From a checkpoint of a small transformer trained on Wikipedia.
Size: width 128, MLP 512 tanh GELU.
Architecture: rotary positions, attention and MLP in parallel.
Training: a variant of Adam for these matrices, 157M tokens.
Each number is 128 + 24 x the weight over its row's rms, rounded and kept within 0 to 255. Layers, rows and columns count from 0. Numbers have three digits each. The size before them is the row's rms in percent of the matrix's.

# layer 6 MLP down (transposed), 512x128, rms 0.112, rows 366-420, columns 0-127
104:156103120111138157164134164109141123111124172113120158083108161145146148119103144145153158120093145148147110102147109088085171108131145130126120118145102063149106146086106138152136105163170116104131134118109138115113101131145134096104143111185113134122080147131130096112158154111135095116097109156129149118108147126170089144143112147104167088125120118150087172107146134156129126116154
112:171090148101131144104143141120132139083107100135134136179132126154137117104142095147061097142140157162181145165073124133153137118146165120140080121122103160129160104101157128157136150126141134151149117105133149101102123131118134131114128114107120128176098095153130136115135137161147110171125132101146109146184125134133127099084093131116157098118133132085116156074119104115120114146146
091:117120136136115142132125118144149135135119124124136104073073120146154152080080125144119095136153142126124117104250131113112161132126121129144120142114159120086123150136116116144184160106141154099131117097126113136141124120145126145132163085122095075124140112142111103101127132131135122137141124120156114147124148128116138128116124107145135150134106171107100117104096096128170183149170
088:085130142118107160143178098146107130095134139116146130140156142157161141140149112169130109136136126130115157089068136114148150110148148129110142091129131114124114143137111145143129098102106157064152160120119100107144145130135152078166160121106076127113157054127123092130154110137125139116139129109113119108146156145164174106144106091128164153174135120132109127097122113082107119145140
098:100136126095115119130097127106142122149094100146163137127182136093129127102162090114121164122134117129131131171122089125139123112099170160122127085141125166134118129132138110172107127104064125143157129117190120143124117093151127116172141086103134085105112149124154135143119124163133127209097121133147118133109104103116108119112126135149134091097132193146150092119141139135139134145144
096:109146137150160105128154098122133122140080132118128105109106151123143177118126149141088136136097134103142122108129138174156069149133167120140140131141125108149169145165123166134176127146105096139119101126102096157108141112097157106101129126142187140140121133105121080119133138119142117174146169138118105091097141112085144101140127138133175185134104117131146114099127090130131072121097
100:157146128175165124143147134143116135145119118109123111145136125137114102105147101124106138112114160184145110099072153180135123152131121122098144139153102141143145141105135113140114139106137121147100137113091123143143116054093111110112151119109167109130105170153160131153131152145086135146121120098103103105168163156113074154136139101115137087107180159121112154108134118108124079157096
099:115145116105131127155137116112154123108113129122134070135134111113138142124092110113116172094138108114105107138138147137117149158122104115119105149113135154166131154171141118157158108090132155148102106087089120116162138139097063126095155099112097135108114143129098136107159129119121110163137152127120091148162115119176090171194077132121157118141155109103138134101159172144156123147154
086:144104142181122122134117119129113139092129090136103118169095139116102133121106125139077084132150148139147136097074152110142124136149170128127112185126139107145146136155133142144106090147108135133122088128172132115128120102116155173175129150092182136174124105126134110141094130093141147141108151134168143094118183123118143109118124128133104156100157112146112119097132138112097156092078
100:093126153125171149158091139104130144120106096110116114136106112101154115135093117109137159126159127105095091120174109147163119129175130146139130133113116150157137139187086116155130127159138132068136158086086146117113134113139097113122123123132105145133183107169105124079155138126163171130140147144136136105111119075132136134153132123160116105177136131104168113123073117128149142125134
103:145122157129093090106135132152153152129160118144098094170115115134083144145112166097113062105131116112149189112076128125089132152131154151109118122141145149134096098125129144142155129117157157086127104100148142152106133141120139119114165103127137155173078112145082157142131122140149137179115134142070148134141110122170129093151115123113096101114146169150122119099129111133132128124133
096:100121123174096142110115142134112117084181090124076144123129165143143135112118108138162131136124113147160170107144127118144131127116146164109151144153147101117179172144165128119142086146118131099098137099136063112140077136149131116136098134115163142090113123185141158118141152134128105129107141146107132055112160119127109129131149175142134147110142109111132123141123082098108113118127
106:131158140143124140158122112083117161126129087149129155118152136128150093104124125117087145108124119158174117133176151126133185116096096110138134130135161118129099083126141125095110115101135098155134131089109125127168109090151157181213103139130119114106120124149155162156116142103160128124117173092107116132097103114170112109107101118144118133103146141182121094136104125138127139131133
093:153181134163121145111129098202095127135116140108114138095117129144080122186153095140088149110132116170134124108145139141129099152108104096125141132118135111133104161132087118110124073195131143171115173114103111108087128111154149152125102099122110118148117143105147098127104137130114127116125151133149088097121136130127133143118125158142151084123135150154150150143131174123120169108097
118:114138089134125142151089091120139142096079131126084106136123118145092136124148127126114131138144117087122126118173147131081125138130146145145121090159114129137114166150159111144133078149124178105164142134145089136163153139180172154132165123142120118141139097117091127141122145138112165125177102134166132163100082130148087101119123131138106096154099077118135128108107126122127117155079
078:132133110154161134128123158149164141140141186131138124125119137138106120125125093117136128118154098136094087132208164122114121148131125115109116154128125087132116137114126076103200116154115120145070146087133128158104087114128151130124135126138158080111159125129106123118139130097129114151124100132127139101118121168098087137106131141148121095109110119141120137170146170171066108144115
092:113163143148120093082151150096093095141142079146142092115107078160135164138146152131122143102129120091162107138174129133127126093178100167098121133123148151151169166146134113126149122135103153130134126123084146132129147153106081142148126141108153138128125132135090089085148115095156128106100098140113123169107096140128118117139126174132195119096115140149130155154114135136138124148110
092:103133138110128126111105093167119187173088137131115084088132105136083155125168132134125141131115139084141129089152136181121191117151133146106110126131115141106135155107090095177118119143156158136123148131115120078146140162110136106134110164122141171103127109112128091121114109131135133141158117160110160151143134116129130159147093142128129127110164161103145125133130140093099101144066
097:150158095087128148137125151134135102170140191107105112086088143142148127165135131101142113107120124160092141151095167158120118135143124087157139135110140119115120141112122084113099168123165172093097061142108146118110125160109136143109129140100097113134122132160113166147133116181121086113096082119092117116140110150124180146134114154137108122146094148139110130111152131141144109143129
088:151142074104153122119121138137133107127161148103137123126129155140110081134124101108142111144115149143100125165215180140096099140128092115147112143144135125149152135109132087107168118117119103105096117116162122157148102111106110115123108131113143120114111133146085149118137139097170137156105099111115133122111172180126127142130155148131127106070108147152107145172124183133089120151097
087:132108117115111142125141153094150133111093141089147118099111109161122125131137141159114128119163117132169116125097178170092156156198122103137113072101108100115121157118154142134134117146143127115159189166149124120112093124143146143163093119134098120172159155104104135135121121162131145139066127091090134100122150133133130114143107139124083129109095130099131167137114143143090135112159
096:115175130117130131071117118147138132153137109135170167121111140169107149121139109118123122134143136140164158110131122152065110103167145107119088175127117119143101132067112095138114150160104094165076146112117159156083102122085136167133113116097149143106136149101124113132114115126107111145136144140159130132084145153132134142089140180107121169112119102120165160144108146136114125155139
103:118169136128174110163133113132099120111137118072120105118093126090104169131170154133105159132111124121129157138130157135130108114135116138140114116125106150096141147093103101167110094110105129141078167155146135149120146123123108142146135101104138134152090131086157193161122162119120164101129080139176102150152102122098140096118133135138179136131132137152110088089143114107136155162146
095:104134115158185134096096120156165122162088095160146129155145124114152140113131077151101104111124126161098139134137109150151102092163119124130140110102105155123171122154126095137146115124110099112108158139104120131131147121142144167096135099140132182124115132103099100135101101157144147184134128143118180166113092149097116164143124128168130116075166102112142086133105112099120125130134
098:138123070152144126131116139115116129122109127079168117142150128107160098115095171120129116106143131117127130127135078193126143060110140090102123157110120142140103099121099091109103116174124115192093099164136119147123132138151107121132137096121158108128162126131149129110116121147126108149187119177134145141104102111143148135143134167097134096142145116160157154164140155150098118124119
090:099122171138127162135155087142144123136145087101133089094158112164129172121134171101142072107148169133163191114091145144145175157114122134105100108100084114100143129151106111132140112110104135080118111124136148117130122122096131108112143105113179117137119121134117112096144124161145146117101125170167134115121124105151131125104107120124156141131164123156141104124182102118094124160108
098:144099157116140107135135113156145105125142122120117095134126107103133127131108113133156156129130107109137089103141151124157166146151096155136158124129110114151143148116182134124116107140125133100146117114119118119203089138137160125139139184080147083114144160139129131128127165164142117100057161141123085087131135089108080166094116139109100139149108139173156116132080141143143117136144
103:152106119129124156102130129168156144129090113179160120143109139147146137135112131113130133147113097152096076151150166131098109167119096142137153111141135154140156129147173064118107116131154193139116133118127130130124097129136094115117123158122130113113118148132104121122133085102104111096114140126109112191100133095124124094132079150131106141120157164140099114074140142157106169130181
089:083148134146136117128153142179115111148180148098131130128112116149106163085165123098104116172115121134137156112156102125088136153144090100148176133162124145125132178153164128127144148181131120125128115115097130122136132123142064142103128134163163141134146101081096126127122118124128146110134120146084144123137130087101094110092126097114093104159123135151118134165079106160144097124125
119:129122114141191146141146120147173104143125132118156119128117127121121132099157121143123171135128069072130131115154158146121107118119145124102112123128116127136109143102125153125119196085078097162107123139146145160143164130116075091110152110113136117099160104149130139120114156150169140103109120123133172114107158120145106173107136098146101131145125120079148178153084123134145091143122
100:108140105140104122139144144104143107098149159122108109134146126126099160135070116113173136135120132132139168091123154111152138159168113157118078115136112082126169118117112110130141135111101121135120118147164121123095160086138155124129112142141132119155162133120112193124170129110101141128122110165107142141130128147094146166085139101135113160084101089074143138146124136061157163124110
100:128096131126125134126114097140103126121117136123111153110117138172081116144125148117118124123127128133142151103114072105119146150157085143128144133113077152175179158137138125141097118179123097119176122119135099136066133139134099156134118139136152105162185089142169104096153116110128117139146100146158140153112146151127162144108098165091110113113083131116159158109133128085095095135149
098:123100170136130118135131165162113128118113118089150125133125159165140106135142129113141112106184108123150166119102128140163128118104118114112098124124092129118104156130115139136154184110132163156118058113146190145121100128145067153138131133147128174092104140109077081125138134140095137101116106094135114148125122137138149148094143093149169162174110111157138111097127125129150106133135
109:136084110164100132173171171151160154088132109141096084114150096087139154124138147134131146130117113134122095081208143105128124147126148133143144160156136132155136162140152152137137139122141168124116142123092157109112095125117117118105133100152110129123108133076133149101132111108119118134089150125130126100148133108180088103123135095165120127143137171107093136113098087144159115149135
096:158149089105112078138142124134131151131128170124123098132108135101132125100123167114138170172160142173134159112205150124120154125148133113120127121099096125158144134147115082134160097102124068145099169114100094102131137143149157130100175134171132092120136146102087131124099161130131172137118085140119149134143131136106123111142149103136139116091116088140115123144127139138092101150130
104:125112142141111076149106117155107123123126155140141144107166152098162155111095105136127115119177119126129141141140076148119121125168126154149143144084115092115108108157120144157149101146111128074136145137133107157153105111169131136164198114108168111152112084138143119118092119139103175139168107099140088104109126140110148093128120080099132115154134113126171120093145162114115133138143
097:134152118134144146077125109140115125090109104072101125121124147151101124104143088134143128145132101099163071142175114147120147161116121199171113103122119136144149134155158101103117120146120126177128123150163128134149108130098120122116144125118084082169118115130154140134135139172111109130143145139106145116140126108152164126172117140138101146127117104190099128086120081139162122144102
087:144137147117085119133116149126140155121107111152174132135067151104123140169176093138123165102133116087178120138105126106170136128106103110162117068110118135130153158121113136103133140134096114103129115162126129145149139081114107074175119150137126150111142130123138171133095126138131145121136143063109129141089155118163148108151086108118120148136104150145127164114101117129123070131130
105:111120140119192143153088157112130098147159122142127146062134122135124126120114120115094156095159173145129121161157132138117112132089121085128150135122150093145131131103128127098113116150172124147102164142135182063145155153173120110154118080113150109116119156113099138092128142131164140115116156156167140135126121094169094129129109125143137120102126117096136110175107135105086120128122
101:167129112149156090109128127121087125131132146127110131156088122119127123166128137155154155100183150135122123121164066144152137111133166112102174096131140080167082143097122112127134112129080138084144135122111153151127131106191135107129111126180126122134126111119156154158106139146123101119100113106113154118098152118151125121127166107141157168111108145128133131148152117113097145062143
087:097151145144076085107117124088157120127111110091105099107097109133127132113083131139157119113108176108167136133068162113141160187130127130119117120142124132084168113137122172135176159126139141106156147123126125147132118061113157106137130109133140150114137151118144169147112130148099165124140102122135153101109097094129137138112119119176130142169105141176121130114103135133137137164157
108:140095140129178165110108127105118131162100144118146093115129114108157113122152108110148097110168133181110113104145103103122087139118142129113104131142127146137135113127111167100125120098105115115088107124105141133178144125188125131094141121137148140128152109172115108124127093155134085184149150161117153152095112128127132149163119130144121111100145130063155123092178145148081153098145
116:105095102097116155127173153145120124111116120136145128152136110112093142155108134171105089115136123146090169140111175159157089135152156137156143127159127133138139099122125115119098121177174157110116124125149096097089130106119145168134103130113093101091115160130169142126156132142152139089131169140105101170123101143080096132128144126163112123135119129139131052097158098125120135123139
101:106141136176163101136150121160145152160154152147133118186111105096117125107120141136141152120116123123157093125112135100080148134167101165126111144119158125102097118154126146150087102174152093127134120113131079163141153115159153126144130093154142112112128184128127080128145068149104094136137133108091106114114083105154119115147129135153118132121130117139121098063117162138112148130133
096:109120173141132161098137113115158101101097094079153108137095144089141147106104114109105130163139118086103154109061121164140160111111090124113091127095133152169144153134133153121179133150178167128122118130131138088124137125134159128149123103161124133121099110101121124129136092139109163112113109146116105119109157167142122116111158102165140162125164156151129151137134085120152158151104
114:106136157138135128116130136097138115147138122148118152133120125118120101093133134142124095120133115082117084174104123128080125158096147119130150145116124125122147139141126146118167171157071088141129152149167142125157129170130091116111149157123142104101123121146148147057095130166123125146148161144103113107127105123109127129097126114097098168150092116142140196143097151106159074137169
106:118151088120158144117126117129183128133118118152124133112144109136142117156146166117095131116124137139134105116060119151128146164117068151126111140130094107146146141136146117128093153117149166123111136161121080094149120175161138148141147106104114127078143087145136141099154072150118109137176132138116145126151115142145077075127142147126146116123078103089126085126138122133171115142152
096:145099100110080128150161139142135146163152177097138119132162120133105157156102103080126121148153082114133130113105149143093148111106127167115130084099144122109123148162114144131174116132157129148132120146115092099141116135111070162135082132145142158126107123087123157143133130148162160141131129124096087084157148147141140139131159131093174115140130089111140094140098108137170115112098
098:133145085135131102149138147148131175129137095133160118165158152159106146062134149107103106114117109130152149123077093138137177053104130097078130130120093138100103129102097079151131112126161149144136127160119117122105161110124123138144128160114120090099101131111109110114147130148095132117180135139143130127107108162117150149121135173150129131110109136129162144129130181163132151129118
105:103107136094185140112145145093123140138173146141130112144099159175103125138093149116100111089159129162115129138077148141141130105094112102152144133113112118108125089183144062128136108143105129120126115156132121144091087109128107164115141132127126133086110169146111109140155154153167177124127144107184139124107130116089127141137101147137168147091116125167142151119155114104112116109131
114:124118082161161129154079098128099134114151153133085090134083100131122142111113144129150121145090158160110139130214107069128108112125091098131111163139123119130144101141120154150127131112130175147135163116111138145115150138105111127154137131136104125126139094128149112085152147130168134132138156075116147139141158124120112112154099113123146128122155125117088134170138155167183119117100
087:142084111136151114162127096130155104161118104128095134127097112179146137099112170124132126101153128122148121105178128092092102120169128124116114125160157088079148117120158122110135132117115150155126152146140156137146162142097142130119092134141135120115116076155130100165078133129105152158102137124087127116117183106146110128107130122183123156140121156142140120108098162119125092173081
096:087135145167147109105111113134097104075161118092094150122169140136145143140129101133082135181147132187115102127140105153132124121104085131104124132174143124139129135132123136147115126075103126126132156139089138109161137140083098138116116155118128115072115097137134158139157161125157117133147114149106086165156111170114144123140145170100118141098100140156115131094125134184142129143129
090:122126125093167124103120085136128158106135128096166111119137141123148121138139146097134114133142138161108152114163098155144050120123107113106166153138129120142105134100130120096150127146139165126102165116109114174156155148120133098131129117145148128101107151105157082092136152115101144154184108117159102103107136171144129098128126107091122116094102148153140085111088187102142160149133
098:181120120133099117107166123138120121127116133150097150173109132164108195120139100153143145101132164121109100126141173156169113142145095135123157133112140164165115058131115112129092111116108142103100128102138130133143115121155165141129130124161137160139109133085134090148110102113079146099115104150140125147105132086139100141175118148138086098135139159137151123110108127123066134122111
# layer 6 MLP up, 512x128, rms 0.121, rows 367-420, columns 0-127
111:154121110123100140114105137173146115100137107140125152111149124096124051096146117158127106094123100104127135132140092064091144130166092119126106144103139114151134142133139146131134131103123120123129143145106127107154177123143126151119128132164098129095152123166123127175127134096125097059136116141115146162150121073140111106133163143148155124161113127156129098145107061157129111151101
108:163113127173119144123109119104130138151125084085113146116117126152163113083114123152114130111103106108106150141121123135083114116116155124133096062099134101110161116096149123140129133147172172146129152124109135110126155151170113149112178127110095129113156152107179160131158156159137082132151110109131120171170159112130133167139129138096144102157123133162088095119115105168136152127139
093:164142129078117103167121154108104150176170155126108147144111163120127136109124167110126119150151083166130142163123144139087086093126120108091081098125143123128112100087108118151171143156153134174117152112143122157142143099113091143105145107132155156095120131147111094100101121119156147123107114151157115139128108129074113098110126165065143127131131150136093113131127127165122125131115
103:122102162145109127132145167131130159135149146130104171138103112182132135105095101081085139130116135131154111129147093130110077100155129106148154101148131105169161098111148139116081125112131136183135163117134125096101140113162106159145092150172127137105139109093160135144131139127100112144121155093089108135117132093151090099092163116123135134181114120171137100096128145114130116119141
106:168084131118130092141109143141166142168173136098177125117151105104155133141128092111124148118133087165118087125112086113119155086151142152107139114102107128168111111099157139121108115164115122105141125128163121142163103149132103111103127145098141139120112136133174139099132192092091085126136095154133088144116144137137119140133136128103092094119155138137113108146144111155186157115110
093:121132142087128099132084107123129106099155105180172148147156168108125107110117111161120133158118067112139144137139116101144140122149186117148136119130121113133110116100118144103150166141154127132110122087130129099107076129124132143156141170157119127166111120124114155131180128134132080102159139150156138159117094110157166132136149122110103067128119121172100127160079145127114158111140
100:174150103114134111136102097118112120115084184172122153120108143119139127118105149116128124121128070167130103092105131111131106135114073134103109125117121123136163121113084129116129133138140120128108144169118103136111186137161153138148166121124150160168141191114156118131151124163126090097116145164116102166082144121102130154136154149144133164113105148107146102098108102107125124078117
089:123141091122156107175110166139140136121112135107152155149147158098111123145115108116127141122149098137129116131095087139105159128170103117117118129111153147162129118150146136149101139147169086111152131111118115098097105129126139117112131094149144125088160177164132171087109122163091160115106101123096153152148109116081179105133145144079100089147136098146140169122139124145134105186120
095:156107145129083114132151093146094068082132173109078131128133144117125100150125124173147121137097074126146129106126129139106125146118123106070138124139125147134154138128156125147148112135054114170121121100151110125144153110175113122122108158137163130121125179115113110130146126156088141131093128097163122125137143096136168124070129141102165122132154107152154141152155139119134108109149
102:104088131095119137171084174152157100092136168107143128125127133127111089156129088153163164149143167086124112122114079126134131151111110106169095119127141125137115161158097120087114151117121117181148143073096120134143150158089120088120127090107123139144143108155123162139141148122147126112123131118173153164146080145107132135129145125111102127127124094168141141144145120118156096129156
101:165130168113145136183156178102166133124100176112183125140149106154121092148109178153155140116118095096134098103099139121150073087131144154104139147132127167110149135106137139130107147121131088118125115167077111141104110093144081097131096150153142109148121142109131134147089125107117145104155100135143133150138143150141097126155136136133106124153132119164105078157111130117124111123122
111:121127115164099118130123160130161112127163133149093105121094094122133130124093121142145121159120140153126080158139127125081128147141115133114113115133144140135150113113099180165125166123117135123121111098161100125113110153133082147092131160160065148125112154135141107137201109173101107096144101133169120086127120136101156139102140149141139121159094162103092086116178121146128152130129
092:155117079091100169060132137119157127143092132127092120101137118109151107130136156134135139115106082126122133167124140126153113174094136183103169126103095135142176140087122129125126139127073113122126171097110130167121138160144100149133136138134094171121144149151064100191127139136126139113144093114147138173150135102095119119135138128144138114151158116122116134110135130126113132119131
111:065153102140112167122135098119118125107121141130106142117139130169164184191136097114113136100162105097157070122129135105097128122161118177150151091131155140132151140135146129146137127151070139113148133123118121124119084099108129144135114148113089145112186115141132130133150146113133108137104102133148135135140111151123141116108169138060135093134118078103149132147126115171154130131142
088:095168136162126104123086133152101159147145130135152125154129130136118093108094157144114142136173115106170077144115144104095139124142120137124187123140169093118165119125107139120175115120119098121120120082117133119061124096145118122110129162132150111091146138132100105137118146111153133152179116135136114147127118116149103113140143170109122080140109083096161134180166100144121098130149
094:104090078141110156112051097137107120149104138128134129112138164113164127121126141125104089138085154120153139113143145106128132161090098136173144139142133094162135154137091147125134167129136097138148091104118105130144095119177126117113088138143120159118137138117140149173123123140101111113151170130130145079138117132157095166128158153129114134136167129128135112180138083169116107127166
089:121170142141143111106110115102092154068159154130120194146150124133137128095140122103145139082120085138119145146133117141132107128127075106106129118073097110177091097130143152147097138106095137102137137110148117149126147102127118138142132147143121140092135132147152138142132154127129104090110123137182108145154124146109141163113132127148189091152159134132155146103110124180091142143170
096:119118142159131145137117099142128110078134151132123082149145106159163090175128137141130112122114123122104143120117129085109152105124117130059193145090132136178158183127179175149107138119083110115112132109145119133145133126126105120136166105121118147094136153081150098124120165098125133135134143096146144129102114109132128140118140113098132126133132119124093067141070140120112159115121
095:138140079152119159126091124145096125158146128103142108131151156133147135106076156108175133117120130119203088133126164143095123168110100148106157127161129114120142102103106122129119106113126076120134132105076144103131140128146095084130162162113134118110122131118097179158131150135143120125135132125160147138136117134110136082135158129102149061130151101122116088156166116147115143164139
088:136137139177113131073118107144095155160118119127132118105142160151102183156111138119172112155079102154151133135134133108165099126141126149105098139096136125131099090157134137130146117128117107164109144120155106139116123148151109102114161110127111146116086158158092149159165136117146106152153160140115116137146139143092065128073141095167134155126156113110131079132083126134105119156139
096:138130130139126131134150087138142102167133130176109180109096154119098111139069157130145130107110110077123104149116130104129105153141120129156147127100184127124113131151113160124114098113179148087142170138149128116072122130143129140136118135153119124168121112141108116168144136140071158103123103105115134123105082124143138114125168112134155139124172130164131159150138057114117128091135
096:142128122160104097135130143152126105145168120127105110180129096161130119109153133125136125111160128129105079106101136106112125104151175132110128138137134145173091106164142147114155163153114100101151162135081105139123128144135119103076169102158109116115091154132116098113100110126169162144123172101127120136151105102147127096119133164157110151172097135116085161150103107142112092172134
097:141176097143122125138171148103148165100134151172124129134117119114154127100135147124115134099114117124139129147109124098117146112130150115088150107146148102132085152126106121120092127094095167120157152086096116078154148119135085159130176140140167113091115140138169134115185136111142160144154117115100113115140145099129148138072127161104067146155111114147108150160105143090116147144130
102:111086114106139136156102084122113163129118093118110124142129107098107146177148163129146132094063140115129142095123148118110115155110119138118155128091162118146120141125134134152102111131118139128132144112121090101178136184134134139144152145080071095144116120156173131178174138132128094131140169124144108136084111093137106115177121121130106121149155127103104143112116085099132135144157
092:117131117073125111149120177154110193122077117137141158145141155083147068119154108147109133146135117122102163142125129098134172097105077149143124128115124158149100128104097120179131137093114131149144166095087138124132124132125108117108129137129100140155141136134151105136157167085089108140098115117117126154143149153110121143124162129167116117111121111084161097143118114123156174111140
107:110123104126113082174124124119106115115130087171164086153127091168145124135155179118116133121112111134125098132108112127111061091122144143171165124125131158118116140167158148160068133111102113111130101143143115073132127146141090112144136142202097157148158146116131109155110123159138118097146139101153154132128135166134134109097157135091111123134111131113146133093138128149129125147121
099:152138101138127099121153102120106124169169110096114165136128131088140129126152149121157120146141118106119120112111144147157125124123144146094149125106122093124087138135136125141106106102088149128187101145154130131073151116156126109154174125179085105143138102153130103142159137156081164102168124158126092126135109124132126149091129094103085096137109157145097106146105119147153189159127
094:117125135140121146122107168144138088090179115094144136119158101077150100100130117112133171099153149127141096111122144125145116169166138141114182122146183075136116125121079149150110111120116080130146145108143128072125142127146144111166142136109148121141095140173102190164140108145112129121156126153112118127126073130126131108127135144108119136132128092128154152127162116123127106150168
113:087120117098111151128131142104091184126134128117159137142181133114135132154088130157153151121094143116148162131105087128153107147184155126095139123133125130119104140121118158129094140101132105158143145170099128139159144104143125151105074158110098121104093102151152176128159106144067119097160105136156128100100147073123108115132173132132143134162122093142139114099119134102131144121120
098:131150130117140144119105105105139158171104119146147126112096118140092079101140112132089121115132120123119104137115074106130165093185152152123137127140124142155098136138152172127121168115129144127190121143120111160146116178147102100112165115060146116098093119120161162138096129137134118123144174130157115125117123141115148097120138129176115138146133152142065147112157106089141131145146
098:166151153167115166148093130138131163157087125099105145120134115126109130157124089154098180080135123130159168136110117112131121127155095173149100123101158141131108073106105092151102112108096102124109161129125141121171128138147107148099102127100113134088152082146120144124110148130141114120145132126144164133105090100142187124133113130164151088177141112134140140140113106164115143116143
100:136123102159119097161143148132100139101158149136093104150124141128132147130120105147120146116121136163153140172095131146096142090125064131134116140123163133136086143097124101107115128097148138125117194139080089075143125141110113123144131140152123112119153166103126157117139118138110087100155180163118130122121123169130102107135144181084091137123160131133073163096111131133109153117121
118:133104107126131145129135146175146168109137098129074070124124087136117138111147152128158133094117098117106102090143120076153114104132108106131135128134136139139113166138133150160153153153146161156119158122124109116144076137140080129149132110178095111141165163092136153142152105085108131102082156151122129136137096127178117099139137121146103104185123127130099105138113106139136138124170
093:079110160116120127150132149138081153115119082163103128138151063133125111149130116157107133102111114088130154128097116124160092113133150128153151135132166160116129092139136161123067137113145172123171085129151106148147140160110119142132090116095148149136074138112129116122113091105126091118134183115095146112115117126166142155119128152098115141142121150158143102144111103145125167116166
108:110120124158115123141168117127180131153137140132090134115153127131122087119141119120153106105086127144160099153146065154091088091153135132100117107155140140155132116118114136119137168097109092135162136135096114112093148132151125140123112112167089164150108174105161101088117152146150122140109120173160122160168143152112117172126139114092141121178118126099123085129133084119117122100121
094:065149119129104161150128115108102126135155142137164148115137152147088176159155126107074132089132116117151083121093117143177103155121142166080147102145158145135136097138161130103132149133151110128146106116123140165096114142145142125122111161161165129119105131146106142095114158120148142128151148103134133116149117174119086107104131130092112093141174119134179149138100141128141114078147
084:155087123135163103143131145135147144149083106124081120116168080157126141114096127151112096106125114143146108146118111114122127144164151106109133155093146103143142104119144162127158152132140104118144127101102120109150162138167160169127118102141174117074153160118126126144132159072132128102106125152160162124136114108124122180107152104110148126109148155171096072127121118142103100177132
104:142170149126127066160088140143104120126122102105129150138164127137101123120154135104124107154101131138124116121099121116124129136147111140098113098139117098123128125126106123200113151159136121171217105123106122153083136123148080130162120130100107109159115099137153162111174121121090115149102137106135085134145144154106152147129145155104107136112115098141107137129184124172139144143100
103:102112111131103172132138142112146143154131119150150134149109125117177154143132120147127129119095125148170113105119125100073093151135108136134102117105115154147138102146182158145142144109120180095129115126169106153145059123167117143127116133132110124115096149129182103161106094168113114071135101124173105146127142098162122156109127170140118108139095119144138159138108098139144090110144
092:118123129092128143154085156153131149139111168156131134110172117125121121166148122116109107159127096106141096128132090159132084137114097194140108113139145159125098135111115110108082125138117140164146145141099145125098120152159091134111090129147135096165171107110115128142157126095102140088102128152120145145150147160193118138131153094083137130126154117119121095163129114190130134111104
109:181162132154129120130094124168138164105079138140111097161132137109157103109076149109145159149101124145159136118121097107131107116106133143151109102126131140106133115118112134155109141146141139182123119116093108146131114111145145105133144152160139119157132173081148131113129147094110127104069077116201103124151127112155188149139133156095146140139103122114152133087134123112144101144105
115:154117119102131144132086140102121142122086133164148108144113132148145149126138103102156148161132144076136124100123145122110079108138104126151123129098159123131100135129123164192108116126156118141158147120155128122110107101129127119122141084092130128115137159119084143155113106093118102109162173114108086158120122092118081140185148102096162134172142128109153084124165127134141154165168
096:132194155154119104131129152111097096139120112117168154128178143136115147112123152150210097101112095119143169138126148144143106153154144130112112104094138126171149119144118135143101124123137130148130173147088132141121133100156152139110122119159084138123164130087128118120153131116120129157094109134109071139115137098148145123126140147088075141111127105141106117116114054135158119118139
091:127140052129129111144095162077122170124183120107093128155111155124136122120127091132142139148133134153114113180120152117128150136112171111115146124127154089161107118156123134130103132114144142124179160129129092156130084117161143112111146125137169141120122151138118145106153147143100123081120160188133118118118092118103104116071135094115096139098118149103107107118156142106104100101141
105:145136094111115161158099140111118105098167094093141149170136079107114109119136108136161083133120131127146142140125134148112116129138138120125110086143161118110142164091123132134108130114162093136135121132149114080172138135154129122126111126143089095162105122172107152134154112154119107100145129167170109137134128097101139093084142126158133148122115134198138115141170111127127141167202
106:107161170123116158128099096112084153178156157120132116104179126120102122137143149117124126122115063099156125103126117083132123157138106108096155134139155135103157082171089153110129135058111111201125119139154118119140137131141157147140118143142118116169148148134123147159115128150147116142113133117129148149110132153130138100074172105131103133127155115115140172113103107142142107121132
100:116142130161134136120099134083128118155160094167131141169144115120133132147113142158139106131113135160118070160104152130146073118129152156161114120144126138098128110139145123129088197174079132123164139109180133147094122101136120110116120123098120108120107159122177136095133119143109094082157141116107110111115104094088164135123137114147141131146113150120146138131167096095170149134158
099:111103116135138136106118155095152117176168142115148105149122099116139140148131162098150142121119164131184115146129115105136092106134083159145092100148157110135119136161121163123111118130062139109124126097141063114169113140118124160162135147116157137113117134171139093135099121133139116130122174115150121133108127092153124136120138128094159152133175168140125159145137088102112066127156
100:172107144144118114169121131131154110112132135156153141123149130122147084154124163090171116152084149089174114156103137113141114107132132150112180130153145123114149112154114136154127143162129097152131126126120116153126116126176100157091077094107102197150103111151128141120100154136103125127100102119112156126157129163119094143125167117113107123104158106103107170152124098171101115097127
113:129135110160134139150094106090125155142124114171102144125109114166144142117110115157163123145124121141126131113105121078107131103153134111045124111118122084115142092195156147135120165128119135146158159127097114150143169132144099155126150122130133090108147123110142096142177120140148118088193128141131131108115118157127060161124125143101142127148139096136139145144135147168151120098117
089:093123150166081126119135147112133141099111081111124124152190108123110131136102140142177142122103121148099174112134104120164150117122117113138110123098129138140132127116135133155143137149175147146115077073101113174180113095143119083117109127140122127127138164104117134145144086067152137162112134153142175105115097113100117134158148143115132115147125071113160142130145123166139125123151
103:095104129115104136151145101102131166138127171157076149114129157062112145127125163116148150091112115143140113131124111126142118135150093117155079099084115122155163120171134133145128147130149103169139125089160112141088080150144112147148155112108116125152136100138167171109109134120113127132155186100156136125116147109093101104092126099124130120145114130124167160154097139098160105123144
086:120169136152114125127167113124093142078103099151098134189154134096135153108139123130114110073131100166162090125130152070142186101150127120154154138136174128135114137153133162131159162114143122108151144088162115089122115116165140103140111109133154135127122138145074132173157119135165137125137119103122131160097132130131118087090114129140122126130131167111101134112139082138139109155136
104:111115147160136183123147141145148130134149108173180104141165154124140128111096108116153147145119127122118127146128107130085142115152124141087123118131155137158158141095106134142098157130099148166148126116155140117088109166153104137125102191118114159089115114114105083125123150128127087122120117106091089127138111063127104110097125075122109146163136075150155134151126136090145120107118